config = dict(
    n_layer=10,
    d_model=512,
    d_mlp=2048,
    vocab_size=13027,
    qk_norm=True,
    attn_scale=0.198,
    extras=['local attention windows', 'paired heads', 'exclusive self-attention', 'value embeddings', 'a smear gate', 'capped logits'],
    weight_decay=0.0,
    doc_mask=True,
)
Each number is 200 + 30 x the weight over its row's rms, rounded and kept within 0 to 999. Layers, rows and columns count from 0. The size before them is the row's rms in percent of the matrix's.

# up: layer 6 MLP up, 2048x512, rms 0.0365, rows 1127-1179, columns 384-447
# down: layer 6 MLP down (transposed), 2048x512, rms 0.026, rows 1127-1178, columns 384-447
up1127,099,197,238,186,252,170,185,224,214,189,235,214,189,162,179,267,173,197,237,196,181,229,245,245,175,206,193,188,188,230,177,221,220,201,195,149,150,168,289,225,256,284,162,215,192,250,198,184,202,162,226,226,230,231,208,167,199,191,146,158,208,170,185,210,223
down1127,102,216,239,191,159,227,198,211,212,192,208,198,194,161,207,245,220,196,158,198,140,252,195,220,233,208,173,196,180,185,138,233,149,231,165,186,212,195,218,213,223,230,211,193,184,165,195,207,202,204,249,235,211,250,170,201,206,212,188,199,231,201,202,210,229
up1128,102,168,216,161,216,190,220,193,144,214,162,193,188,218,235,269,227,181,230,186,204,179,227,236,145,195,205,244,212,250,302,203,167,222,207,179,174,209,241,175,196,224,193,201,225,225,185,229,189,159,178,171,229,225,194,234,276,251,206,222,211,170,221,185,237
down1128,093,216,193,186,200,154,217,236,224,235,247,159,195,190,221,178,215,158,189,246,179,224,168,181,150,180,155,197,251,195,136,232,202,188,244,242,207,167,161,257,222,202,225,170,159,198,213,224,210,178,210,201,186,143,176,193,213,238,203,199,141,217,212,178,207
up1129,086,197,168,222,198,139,204,190,245,216,212,251,211,178,191,201,178,156,228,191,233,190,224,224,203,198,190,172,201,210,189,189,190,199,172,186,203,171,223,217,229,203,208,217,211,217,175,193,188,233,199,189,204,185,238,228,212,160,224,197,206,189,166,204,188
down1129,088,229,176,178,199,267,193,234,245,207,169,172,159,166,183,202,201,223,201,207,174,193,187,174,206,156,187,251,205,176,171,208,214,247,184,196,171,212,206,194,178,207,197,179,217,164,182,238,199,221,188,193,228,181,184,174,183,231,181,213,237,217,191,201,245
up1130,089,242,184,182,212,172,228,184,177,222,204,253,156,247,219,183,197,192,203,207,232,154,201,129,190,173,164,208,164,188,209,254,152,183,152,160,212,203,178,174,230,221,174,211,229,256,196,191,189,138,232,184,186,233,201,237,204,191,166,201,274,217,186,197,214
down1130,088,250,166,139,186,256,254,158,198,244,141,225,186,208,228,204,211,220,214,179,232,197,214,217,172,181,201,227,202,158,153,201,192,192,226,254,207,176,132,207,190,239,194,243,221,234,170,155,190,162,200,208,233,174,143,236,191,222,159,230,219,198,161,215,215
up1131,123,164,240,219,187,176,168,191,128,200,190,244,191,144,233,199,217,193,211,209,187,195,251,222,213,249,232,206,231,181,224,183,183,192,246,174,223,228,254,185,212,204,172,246,245,161,218,234,232,221,192,146,171,192,205,233,211,220,231,193,203,186,234,179,182
down1131,113,226,202,189,141,233,231,203,162,189,229,228,215,220,200,196,244,164,192,207,194,206,231,226,216,223,217,227,235,235,216,166,218,207,181,210,162,247,156,185,202,242,217,238,207,192,217,173,221,269,169,168,186,187,160,252,186,262,250,243,219,128,160,199,171
up1132,102,204,187,179,240,184,233,184,228,218,212,188,178,177,198,188,193,190,213,183,183,194,238,121,178,175,207,179,183,190,250,206,246,221,211,181,163,159,197,195,208,216,178,234,223,246,216,222,218,136,203,121,225,248,201,250,177,158,243,179,116,198,243,196,209
down1132,099,176,164,228,171,198,160,266,239,187,195,141,217,137,238,225,247,212,196,221,197,165,209,214,189,194,218,164,168,207,229,198,218,218,213,183,170,152,222,196,232,225,175,208,231,212,145,121,181,208,197,110,146,225,206,197,222,222,186,236,198,189,237,225,185
up1133,105,201,169,141,210,189,244,150,194,225,192,169,148,190,235,152,181,248,185,165,173,162,187,150,180,188,192,203,228,185,251,225,172,189,177,227,185,197,260,229,212,189,177,236,224,247,213,259,136,174,212,147,173,195,165,189,196,181,215,195,200,187,211,210,218
down1133,105,216,211,134,173,187,231,234,176,193,199,208,204,198,174,164,184,188,277,186,201,209,219,135,142,184,211,215,188,247,173,209,206,233,191,227,191,249,151,200,247,213,206,150,210,232,172,187,219,214,184,139,176,191,154,228,240,201,235,207,210,162,225,185,241
up1134,101,230,209,194,243,165,193,256,197,175,192,169,197,134,250,194,181,219,208,184,184,203,236,138,253,222,237,191,191,235,234,223,220,215,279,260,175,208,241,256,213,186,192,206,223,220,230,225,155,219,215,220,262,155,167,180,145,138,239,202,185,201,189,214,214
down1134,101,199,206,221,154,189,261,239,176,214,200,204,193,206,196,249,187,148,174,170,210,200,226,193,174,223,187,216,190,153,236,247,173,166,191,189,176,184,252,215,184,238,217,185,226,239,211,232,208,225,207,192,166,177,197,215,232,216,284,249,165,235,153,208,216
up1135,109,181,225,154,181,172,182,177,174,186,217,203,159,177,192,206,227,207,183,177,181,239,241,202,159,204,197,241,201,189,157,221,244,193,149,187,167,182,206,236,146,183,206,216,209,175,255,190,166,160,205,180,207,179,199,194,162,239,215,203,228,192,221,180,196
down1135,109,175,210,152,185,238,224,178,174,196,203,177,219,201,233,188,146,211,170,201,229,253,218,203,222,184,252,234,200,204,197,204,187,210,197,212,258,188,234,210,163,147,245,199,195,233,188,222,238,234,176,191,157,201,160,216,210,209,202,230,183,185,199,238,188
up1136,110,189,211,229,200,208,232,189,206,243,192,199,220,206,229,246,175,120,215,170,217,173,236,207,201,183,256,223,201,147,205,235,222,243,199,189,202,145,263,217,230,208,199,177,220,159,207,181,202,127,200,215,223,257,186,208,173,182,198,165,228,182,215,163,185
down1136,105,219,215,157,191,276,189,184,209,203,158,199,187,207,258,214,177,154,177,191,196,158,151,197,201,264,215,154,177,178,238,145,231,161,208,243,213,249,208,263,244,228,174,154,191,217,164,182,266,188,220,191,201,229,166,224,227,161,265,271,266,199,221,213,162
up1137,095,255,177,219,165,232,221,197,203,205,191,223,209,205,198,202,218,152,180,170,180,172,192,225,237,220,225,242,161,259,205,209,245,222,191,189,152,249,162,228,189,200,189,184,230,228,232,176,164,178,229,194,187,192,198,174,179,238,238,254,175,148,195,193,218
down1137,097,184,179,158,208,236,156,194,218,219,219,170,179,156,137,149,205,172,219,108,221,202,200,212,215,187,241,275,191,208,229,214,234,190,245,170,192,218,181,208,158,178,161,159,224,240,202,272,184,221,203,190,215,238,176,208,215,206,164,158,166,126,167,153,229
up1138,095,185,186,144,227,253,194,224,168,207,182,194,213,235,199,152,232,189,198,209,222,182,219,194,227,173,204,242,180,180,197,229,223,149,143,201,193,184,244,162,178,227,224,159,257,240,183,238,211,165,243,219,195,224,240,212,270,220,221,140,127,191,201,213,197
down1138,089,199,234,193,215,183,194,187,212,263,190,218,218,236,230,173,237,245,183,176,253,179,178,254,268,158,186,182,206,207,185,212,226,193,199,206,151,160,153,172,213,213,244,211,166,220,167,267,187,251,222,148,185,200,205,196,224,203,212,160,236,206,164,167,167
up1139,102,206,258,186,232,106,233,178,209,178,217,216,228,224,160,187,150,181,251,175,208,208,194,185,193,202,231,183,177,191,182,251,174,207,178,159,155,139,211,176,219,189,201,189,210,228,186,193,182,162,175,168,259,213,164,222,165,229,171,149,160,164,193,207,178
down1139,102,175,209,172,103,151,171,191,149,189,201,197,183,155,182,221,223,212,181,221,154,200,214,207,193,240,186,190,238,169,173,205,129,229,170,184,174,211,209,157,188,244,173,182,191,161,221,189,219,177,172,181,172,173,208,218,173,202,149,188,174,165,232,161,186
up1140,094,196,287,205,246,216,185,167,232,213,192,221,220,196,175,192,204,180,225,216,202,201,223,210,226,168,127,219,176,210,221,146,225,164,168,215,130,222,196,214,229,216,197,197,224,192,193,205,230,187,203,237,211,234,165,182,187,191,194,199,202,133,165,230,168
down1140,085,184,189,193,133,199,185,121,207,246,180,205,193,192,141,247,230,186,212,213,220,216,230,237,208,168,186,235,197,200,174,245,237,194,236,175,211,209,187,169,202,260,165,159,211,246,205,222,277,209,190,204,181,205,208,150,148,96,196,189,228,177,216,159,222
up1141,093,219,192,258,205,214,189,191,115,241,232,210,225,150,214,174,207,190,210,168,187,180,227,162,207,144,188,185,204,199,266,229,256,278,203,223,230,208,206,225,210,199,165,166,192,173,189,213,178,199,210,198,145,153,195,258,200,195,268,178,257,167,244,172,190
down1141,090,248,180,232,138,230,184,223,207,195,216,216,242,220,192,96,227,209,102,212,198,176,183,175,248,234,204,173,236,238,253,241,232,204,184,178,246,197,230,212,180,237,214,170,198,240,193,212,184,229,194,162,185,185,186,183,243,256,295,198,218,189,170,174,269
up1142,108,196,242,209,212,217,217,176,173,210,169,231,239,207,187,229,182,204,220,191,186,156,200,156,253,204,209,217,140,204,213,217,195,232,249,186,214,187,190,194,186,187,263,225,234,206,193,174,218,196,254,222,177,193,190,268,254,188,184,208,237,182,262,218,228
down1142,104,221,168,161,146,220,159,225,157,218,207,229,213,204,220,148,274,247,199,179,201,204,156,161,230,218,190,205,174,231,163,176,238,287,213,171,169,217,174,181,149,185,247,230,173,189,228,161,158,194,186,246,155,220,182,203,194,287,198,180,203,221,258,215,198
up1143,104,195,183,222,179,152,134,175,182,206,168,242,232,196,173,271,165,208,208,158,170,193,235,187,215,226,246,195,147,258,173,188,185,202,187,147,97,210,196,211,226,196,200,210,237,254,197,212,193,229,223,237,209,197,237,192,239,202,211,187,250,128,218,170,234
down1143,101,220,183,213,162,186,165,205,129,221,191,265,206,260,215,269,179,199,189,145,149,229,170,237,199,218,197,179,210,191,166,179,202,195,273,221,194,174,219,225,209,199,223,226,183,215,218,269,173,258,199,210,222,137,211,201,208,199,196,144,200,204,239,146,211
up1144,092,137,282,194,226,202,171,189,202,256,225,193,251,223,222,252,201,128,232,212,190,202,171,181,175,195,185,180,233,182,189,168,202,208,209,237,190,181,234,187,249,187,176,154,211,130,214,198,236,261,211,227,194,150,205,148,184,212,258,192,195,189,281,250,186
down1144,095,252,168,208,232,169,225,229,188,179,225,194,145,186,160,196,240,217,194,213,252,196,253,168,212,188,194,226,181,207,196,245,172,226,176,217,165,222,205,205,177,226,174,220,188,256,194,209,195,189,167,202,184,197,197,254,216,173,169,228,207,209,155,170,209
up1145,092,242,223,272,158,191,227,193,243,210,193,187,201,189,231,209,234,204,188,220,173,192,207,267,229,194,269,282,192,260,219,170,195,197,216,265,142,192,212,162,169,230,171,177,207,193,213,161,215,168,201,168,205,215,212,215,172,210,189,184,215,252,211,197,293
down1145,101,215,212,146,193,229,174,221,219,206,220,237,155,174,184,191,186,236,186,181,190,207,197,203,203,249,222,170,179,179,218,205,208,247,213,192,217,205,205,205,180,227,177,256,186,248,226,203,171,180,170,123,155,225,194,211,237,229,195,173,206,216,176,292,203
up1146,103,218,172,230,216,234,186,225,140,209,202,224,159,180,202,203,198,201,179,177,170,168,223,228,258,221,187,200,234,205,130,205,191,200,241,195,226,205,228,247,230,230,205,232,232,189,214,207,217,233,177,224,221,193,186,201,190,222,192,207,202,195,135,211,164
down1146,105,165,157,181,240,214,211,176,263,193,189,256,217,170,150,192,210,187,158,231,209,209,214,181,275,204,147,269,153,217,202,202,181,172,288,182,213,222,231,251,226,169,219,134,176,200,250,170,155,244,178,176,204,204,143,187,210,249,186,180,239,179,198,201,171
up1147,091,192,227,230,178,190,199,142,222,175,231,207,210,204,172,154,199,200,210,196,186,219,248,219,210,120,167,209,206,162,205,163,242,196,197,195,162,153,212,171,190,152,205,219,215,189,226,229,142,225,227,222,198,177,224,213,173,177,198,215,197,193,176,236,240
down1147,094,232,189,228,194,173,196,197,226,210,191,187,201,177,229,247,218,186,190,178,227,211,221,194,202,188,224,205,204,209,241,161,208,216,176,174,238,242,204,211,225,262,175,188,215,251,247,217,228,179,212,233,182,252,200,175,185,207,196,172,175,247,155,185,251
up1148,087,228,215,178,227,228,171,174,228,188,197,212,194,187,185,179,166,192,196,212,184,207,212,149,147,204,209,222,238,223,248,207,219,215,248,246,209,146,164,262,203,189,270,161,200,239,217,193,223,198,193,179,235,204,111,228,253,204,214,278,221,166,241,180,217
down1148,085,164,217,242,258,192,182,209,229,230,239,167,226,221,190,205,194,254,245,225,228,173,246,167,192,199,126,173,203,203,178,227,214,169,169,204,162,204,183,193,198,172,197,213,188,194,174,167,275,210,219,213,183,238,235,173,158,196,204,195,246,209,201,173,226
up1149,094,216,233,249,188,175,233,187,167,187,174,220,149,182,230,226,226,190,234,244,183,190,208,234,224,182,228,207,183,213,234,176,212,163,169,247,224,178,178,227,223,205,197,192,206,278,205,224,232,206,255,163,270,160,206,167,182,215,203,202,213,156,188,166,222
down1149,090,186,193,231,199,201,205,185,183,242,204,245,196,220,180,215,242,272,202,228,152,237,153,200,226,215,195,231,154,155,181,194,220,230,200,156,228,197,172,182,230,219,197,244,163,171,204,201,147,193,198,220,245,197,194,177,173,278,219,173,173,210,206,211,197
up1150,095,187,184,238,197,222,180,183,202,223,189,176,182,192,236,201,237,223,233,223,192,208,197,131,216,183,230,178,177,201,181,223,165,252,144,229,210,216,245,194,225,207,195,182,169,225,201,172,185,163,216,235,255,236,177,195,161,227,157,229,189,227,195,215,211
down1150,086,154,237,166,188,229,223,208,202,171,232,198,132,208,201,194,206,176,195,205,160,190,219,177,251,196,200,205,232,224,201,146,253,188,175,191,168,158,267,181,172,184,216,198,219,232,181,220,228,179,154,151,247,205,146,195,160,191,190,176,190,188,204,181,171
up1151,092,180,179,181,209,228,185,195,195,209,224,238,198,193,212,193,180,238,248,216,212,231,244,195,196,217,213,138,172,224,203,203,198,184,208,200,168,182,200,223,190,167,170,162,224,224,232,192,129,215,202,221,204,228,193,180,235,222,215,178,240,166,230,219,259
down1151,094,234,209,189,182,207,162,226,171,172,145,200,187,175,209,216,170,237,198,249,210,214,158,182,200,186,236,215,241,150,169,209,236,196,211,179,172,290,144,192,159,210,158,230,210,210,244,194,176,199,136,228,176,240,243,250,197,208,183,186,209,206,198,206,174
up1152,095,161,212,175,167,234,199,180,192,211,223,232,203,194,185,200,145,177,235,205,199,191,259,183,197,182,177,160,202,170,209,212,150,153,191,112,206,187,166,211,230,229,175,178,237,203,206,206,178,187,206,191,197,198,217,265,136,197,214,159,242,152,206,216,243
down1152,098,214,237,165,191,213,154,161,208,188,169,180,191,218,215,155,193,217,183,222,178,244,220,206,181,203,202,192,205,159,134,208,207,189,217,141,218,156,207,222,227,220,194,182,216,128,213,175,136,194,135,185,214,206,179,202,148,215,168,242,157,201,195,196,227
up1153,102,222,174,193,254,196,194,182,155,201,146,186,200,198,212,172,200,211,207,200,211,188,228,149,164,180,190,212,249,168,204,225,195,213,195,125,175,225,186,203,197,132,198,186,212,211,217,235,152,217,183,201,225,199,141,199,201,211,231,250,148,210,203,204,217
down1153,101,206,229,195,206,187,191,158,200,170,214,191,219,205,219,211,224,197,149,210,170,196,185,202,224,212,180,195,184,169,170,181,221,227,168,194,192,215,180,171,177,190,257,188,240,220,229,206,188,210,188,191,169,217,265,230,193,232,199,246,206,117,133,175,233
up1154,101,231,196,251,139,209,235,190,185,203,222,180,172,196,182,204,226,213,221,245,223,226,255,136,217,179,221,182,175,227,160,215,207,238,226,204,247,173,211,228,197,162,183,159,212,193,197,200,220,218,209,174,260,198,168,255,172,240,150,212,150,199,198,196,214
down1154,099,177,256,148,201,178,169,216,172,180,200,200,199,197,211,143,222,207,140,230,214,179,209,175,174,192,246,189,205,203,168,216,208,223,219,220,190,204,165,205,202,181,229,148,131,201,191,198,185,204,257,199,171,210,264,249,182,169,159,145,237,229,204,166,208
up1155,099,173,240,190,192,231,195,178,143,229,210,244,182,236,148,210,207,211,196,207,206,235,203,208,148,138,252,202,163,230,218,196,149,156,166,221,193,183,269,208,188,192,164,189,191,266,255,208,228,226,194,179,198,186,206,195,170,233,231,179,154,182,183,248,231
down1155,101,214,205,181,228,165,229,167,191,229,184,246,207,237,205,188,167,165,200,230,173,220,191,241,199,219,166,209,234,215,274,205,179,83,210,190,161,178,296,224,216,170,249,181,214,164,229,207,203,239,140,136,198,186,185,226,220,208,231,214,199,187,207,205,187
up1156,102,210,185,195,150,205,190,195,193,246,231,192,148,157,160,218,232,208,227,191,209,166,261,189,173,203,153,121,193,227,171,255,232,192,198,204,204,148,233,216,215,219,184,238,208,202,195,212,179,213,218,193,147,206,207,252,200,229,243,199,246,173,196,201,224
down1156,109,216,157,234,202,219,193,230,196,184,174,188,191,196,173,204,174,212,165,245,220,219,202,227,138,242,187,196,198,154,165,219,200,263,175,192,209,188,173,237,199,186,139,188,207,186,195,152,224,142,239,230,215,181,220,160,208,225,231,216,197,199,185,189,204
up1157,095,185,208,172,204,210,186,168,239,217,231,208,192,217,184,235,207,206,180,206,170,174,217,196,201,170,160,232,224,147,215,243,162,184,249,205,214,168,214,259,194,209,189,233,252,189,217,186,208,230,174,161,231,140,131,179,177,215,151,229,211,238,235,174,259
down1157,091,181,241,214,230,208,245,186,191,164,189,177,224,206,204,226,157,206,198,116,223,166,203,193,213,223,215,179,188,186,219,158,183,164,158,199,167,208,204,197,166,207,233,199,208,200,175,175,240,183,274,192,183,233,192,210,220,184,215,258,169,240,140,223,194
up1158,091,162,261,225,187,183,197,225,163,168,239,230,246,201,209,183,185,202,149,228,205,229,228,191,181,159,159,199,274,156,179,164,219,210,186,217,232,227,194,220,190,192,192,168,216,197,204,211,241,221,236,197,278,223,199,175,216,209,209,208,213,175,235,221,167
down1158,092,195,191,212,167,178,171,239,212,211,199,237,180,207,221,195,186,190,200,186,178,203,251,248,212,166,189,156,196,199,195,181,282,177,167,215,195,183,211,183,224,196,235,139,160,204,188,152,135,215,213,234,141,206,194,218,181,198,278,201,212,197,231,189,176
up1159,098,176,254,189,149,228,194,194,183,224,205,171,196,230,282,206,148,196,243,156,238,172,189,177,195,212,213,191,222,203,200,211,169,169,191,166,207,218,199,216,267,187,191,180,220,213,226,217,164,132,216,188,169,269,163,179,208,230,228,211,166,204,161,224,213
down1159,099,223,208,234,229,164,244,232,225,221,207,193,225,234,167,201,165,163,174,261,155,229,184,211,187,175,225,186,164,182,229,165,188,191,201,200,237,182,151,194,158,152,157,186,216,192,222,208,179,198,198,187,203,179,190,180,191,175,198,205,220,221,165,193,187
up1160,088,183,161,187,235,255,185,236,216,201,214,185,241,213,235,203,193,223,201,184,178,183,201,187,181,182,182,225,197,209,199,236,182,245,190,201,175,156,191,199,220,186,144,237,243,225,151,223,188,103,156,205,161,225,164,212,228,216,168,186,174,192,165,277,195
down1160,092,202,179,139,156,192,247,238,211,175,211,223,190,196,234,190,184,169,231,235,190,173,240,200,147,190,244,180,188,140,161,182,203,213,167,164,221,186,136,199,176,165,142,229,199,215,198,171,236,184,210,184,204,231,241,208,178,216,147,164,185,224,180,214,182
up1161,098,190,218,231,228,229,215,163,198,183,220,220,188,209,277,200,190,213,191,217,174,197,210,162,189,175,219,204,154,202,179,189,197,210,219,165,181,197,201,248,172,221,240,168,239,176,146,235,219,185,218,125,192,203,159,188,213,225,175,220,226,211,229,220,143
down1161,107,201,168,240,204,245,175,237,208,152,190,251,185,208,199,242,147,186,188,193,139,223,198,163,141,212,242,217,205,138,141,133,207,130,199,259,223,245,192,188,230,213,171,186,255,275,170,184,232,188,179,214,222,219,168,202,227,229,197,174,225,194,186,252,184
up1162,101,244,209,205,148,247,210,180,164,220,227,197,213,185,187,221,211,224,190,215,176,241,243,242,201,188,163,216,274,180,232,216,227,171,182,185,199,164,171,214,152,154,254,145,229,173,135,226,229,178,198,177,186,243,180,205,159,187,256,228,241,217,206,197,231
down1162,106,210,177,191,271,219,217,227,148,242,151,231,192,209,156,186,189,177,190,163,243,147,223,191,166,191,180,178,216,201,234,201,222,193,178,234,186,209,232,197,227,162,221,175,208,200,178,208,166,180,204,197,190,192,195,219,194,235,242,156,223,164,187,205,189
up1163,110,191,217,169,194,207,237,218,220,187,193,190,188,170,179,243,186,210,225,259,228,184,220,179,192,193,191,172,197,225,166,225,201,216,186,175,208,190,202,178,211,123,198,243,178,203,216,216,225,238,261,211,168,196,249,176,136,175,228,195,209,206,167,180,230
down1163,114,121,224,173,178,255,161,226,200,195,180,180,185,187,175,264,168,227,150,206,188,227,177,221,227,223,178,228,192,198,211,225,203,188,186,223,196,188,232,153,166,154,163,261,151,243,179,176,243,258,254,214,204,196,198,199,195,157,206,237,169,153,112,206,211
up1164,097,179,175,176,182,130,214,197,175,174,213,190,208,196,202,213,232,205,197,181,172,179,199,204,195,192,184,203,183,221,223,199,196,202,181,200,205,145,203,232,243,269,232,232,194,216,193,169,168,138,166,199,209,189,192,204,174,235,199,194,168,193,216,234,213
down1164,100,193,170,171,243,138,160,257,152,188,196,155,186,198,227,184,234,242,259,219,207,218,165,166,229,204,183,219,230,139,201,132,208,172,217,172,227,210,165,196,211,155,239,186,158,223,216,191,169,188,215,214,171,241,156,196,199,198,181,230,224,195,197,223,182
up1165,097,202,190,197,142,168,200,163,198,143,198,258,133,149,224,199,223,202,160,202,184,215,214,155,188,160,199,257,221,195,231,185,161,230,229,243,251,198,188,234,295,208,200,186,183,231,206,223,242,207,197,229,198,132,173,207,216,225,189,211,157,223,209,212,200
down1165,095,209,183,191,208,169,190,175,211,199,243,172,235,236,172,197,210,226,215,155,233,187,208,185,195,214,157,203,176,138,216,185,232,207,198,159,252,244,248,224,158,231,219,270,181,164,190,154,161,143,180,287,184,179,217,185,159,197,201,180,217,243,194,207,187
up1166,089,183,184,266,180,219,286,226,227,188,197,227,217,178,205,175,196,182,180,190,170,227,230,207,266,173,215,192,224,170,177,208,222,262,188,138,146,232,245,220,210,165,165,206,244,200,152,187,151,199,248,217,188,183,181,202,210,233,178,193,193,261,222,195,205
down1166,092,177,221,161,176,189,163,207,158,184,178,229,166,181,241,157,174,218,197,174,244,224,196,221,169,195,144,190,189,186,234,231,193,148,207,206,231,172,172,210,232,203,133,172,121,177,150,220,193,204,200,172,263,198,208,204,180,210,198,190,164,218,209,255,236
up1167,093,229,186,208,159,182,179,199,226,190,218,183,155,151,206,160,154,200,205,178,167,201,211,154,286,197,251,239,229,185,212,187,247,224,208,218,185,152,178,188,233,214,222,202,219,193,177,190,190,101,203,250,185,236,180,203,236,187,198,191,183,202,202,199,173
down1167,092,173,201,215,222,185,217,197,221,180,143,169,159,219,220,160,202,213,249,213,166,223,227,163,207,182,203,210,224,154,190,163,180,226,216,177,233,203,208,166,226,230,250,211,176,196,217,159,192,224,185,151,217,227,193,228,192,216,208,250,215,249,181,175,212
up1168,106,175,213,159,225,165,224,162,204,205,196,189,225,213,210,202,179,186,159,170,209,174,285,160,226,92,206,171,167,191,210,178,176,254,224,195,171,234,241,207,184,195,149,199,195,240,200,191,213,148,232,251,194,236,230,176,187,152,179,174,205,218,164,209,184
down1168,107,214,221,204,160,183,178,182,183,225,197,224,181,165,231,175,207,210,206,211,221,228,237,230,170,177,204,209,172,183,164,239,205,198,176,225,235,191,254,206,209,247,174,269,152,181,184,175,205,240,267,227,190,257,200,207,197,183,165,228,230,215,187,143,224
up1169,100,198,274,207,215,169,185,200,201,215,200,218,180,182,178,183,198,219,236,214,228,218,202,183,214,171,217,201,209,197,255,178,219,188,186,218,191,245,176,234,178,208,232,210,216,161,185,189,178,234,251,130,175,217,240,219,243,197,286,174,249,159,268,220,176
down1169,101,187,236,202,195,171,247,149,206,186,188,178,205,198,232,193,227,212,182,229,188,221,193,203,229,184,203,190,189,208,167,201,198,253,177,165,201,232,159,178,261,199,211,186,184,177,195,228,207,157,256,204,149,186,235,231,251,201,207,222,196,215,155,233,171
up1170,105,181,208,216,190,219,223,164,214,244,247,214,150,178,183,186,201,185,164,221,212,161,169,177,249,172,192,156,183,182,205,175,200,219,178,210,242,211,217,253,202,222,209,202,187,180,209,209,130,222,188,245,195,175,169,200,193,206,193,204,214,180,211,177,215
down1170,097,226,196,209,171,156,226,232,170,183,167,204,193,175,182,184,219,161,195,178,130,208,150,161,221,188,163,252,223,158,197,245,179,176,195,170,115,174,194,191,188,220,225,202,211,195,245,184,250,216,205,181,174,214,180,218,195,232,172,213,233,229,178,158,228
up1171,095,192,145,186,260,175,236,234,252,200,179,167,194,195,156,187,220,236,235,208,131,176,178,190,201,213,176,172,193,199,206,226,237,186,255,188,214,155,287,188,200,165,217,166,200,171,213,190,206,210,257,166,114,223,151,171,291,203,160,223,219,201,183,186,220
down1171,099,173,227,218,123,221,210,210,211,244,182,186,232,211,164,195,181,201,190,269,195,260,151,219,193,136,203,219,216,172,230,209,192,173,225,186,261,176,213,209,185,169,140,203,193,148,259,221,205,228,148,156,219,205,195,194,148,169,226,188,218,210,205,202,279
up1172,100,188,150,131,182,194,187,199,150,182,248,193,189,188,227,182,243,238,247,206,205,239,211,174,202,174,207,175,213,223,177,226,161,186,232,229,138,226,197,169,268,195,173,156,257,226,199,213,213,245,223,230,176,129,173,202,252,180,260,253,220,206,223,142,175
down1172,100,174,257,184,232,159,239,187,218,187,214,230,223,177,253,199,186,214,219,227,271,157,247,173,129,163,200,153,174,198,171,161,190,196,180,143,204,223,167,164,239,241,242,223,223,164,242,213,197,130,209,202,193,206,166,191,203,187,197,185,210,223,209,192,196
up1173,094,130,184,247,134,209,232,170,189,165,211,197,208,175,226,225,248,206,214,210,247,217,136,160,153,239,181,208,199,193,173,195,203,201,199,178,163,157,175,218,170,230,182,173,214,268,193,201,131,198,235,236,227,215,166,178,232,197,171,243,236,173,208,171,250
down1173,096,215,213,173,255,228,204,212,229,238,230,221,225,210,195,191,221,193,194,238,155,251,213,180,249,215,263,244,172,198,204,215,166,208,214,162,200,227,159,142,207,269,203,226,189,196,208,156,151,218,163,157,223,126,185,218,193,213,239,214,273,175,172,211,178
up1174,092,207,212,200,174,226,167,201,170,222,214,225,167,153,190,202,187,244,202,231,220,157,191,196,208,198,226,169,193,209,195,192,214,213,156,196,178,252,230,224,181,213,153,227,247,223,245,219,198,198,201,228,199,235,221,189,164,134,195,209,135,128,158,169,237
down1174,094,150,208,185,174,198,232,230,230,209,188,158,205,243,171,191,181,168,138,275,219,162,185,230,238,202,218,179,179,239,188,237,254,232,167,243,252,186,136,219,164,254,184,155,199,214,202,229,163,211,187,159,204,222,238,254,240,109,211,160,185,158,213,182,207
up1175,108,151,161,194,144,177,192,187,184,219,176,210,183,177,222,212,172,204,220,215,180,154,217,273,206,225,212,175,219,228,280,239,203,203,218,242,136,154,197,196,231,182,195,190,215,210,225,190,202,191,190,235,184,177,208,170,205,203,149,159,183,209,228,162,135
down1175,105,199,156,207,186,220,157,205,174,172,189,185,215,157,197,215,175,204,255,171,210,184,186,218,141,224,189,214,238,191,246,234,214,176,205,257,116,156,181,201,270,169,189,190,206,235,218,200,194,158,217,207,234,185,152,151,166,198,177,229,186,221,181,156,191
up1176,085,198,165,221,225,216,224,205,202,210,218,229,200,164,186,229,174,214,267,197,176,204,204,226,188,176,212,185,209,169,237,249,151,272,201,231,166,142,156,231,159,243,177,186,206,218,240,222,208,223,148,194,179,215,173,197,147,185,177,159,213,158,179,235,262
down1176,093,166,176,178,204,207,205,193,257,213,175,224,177,188,196,170,182,195,251,227,184,214,209,223,178,247,221,221,162,197,165,194,192,175,161,173,248,204,153,210,129,193,233,207,195,228,178,235,189,228,143,251,188,214,231,259,173,214,169,130,176,159,196,215,238
up1177,098,219,178,224,191,206,218,213,174,171,210,245,181,203,185,156,196,177,213,227,199,189,219,206,163,189,188,168,236,227,191,174,194,238,188,230,226,130,201,272,240,178,221,168,233,182,176,198,220,211,234,209,197,169,154,216,262,206,264,247,164,180,180,148,145
down1177,089,165,213,178,176,233,249,212,303,231,189,233,171,148,189,181,211,209,168,193,177,177,171,167,231,251,216,199,187,193,142,191,213,168,217,166,202,160,169,150,161,232,211,177,187,162,202,176,163,240,236,183,184,192,176,187,204,185,167,175,212,204,222,224,211
up1178,087,168,135,201,211,230,211,214,191,219,185,186,168,141,218,231,171,191,218,250,193,183,213,219,207,238,184,234,201,177,203,224,178,172,170,219,220,202,342,206,212,197,239,229,198,186,204,222,182,202,159,210,207,214,133,213,236,182,174,268,151,214,166,222,208
down1178,089,198,211,237,151,261,216,195,189,259,175,233,196,174,196,214,217,168,232,209,185,204,195,164,188,208,178,183,202,205,244,234,234,242,249,182,217,200,198,276,193,259,182,217,167,192,219,198,192,253,199,170,233,208,220,168,176,253,218,183,253,196,241,207,157
up1179,092,232,194,180,207,177,175,178,209,214,194,235,191,184,253,181,201,180,194,217,213,226,258,159,158,206,203,149,201,180,204,233,167,191,214,163,144,212,211,215,228,137,177,195,199,193,200,238,190,223,205,198,200,166,128,219,247,173,173,211,185,177,179,260,150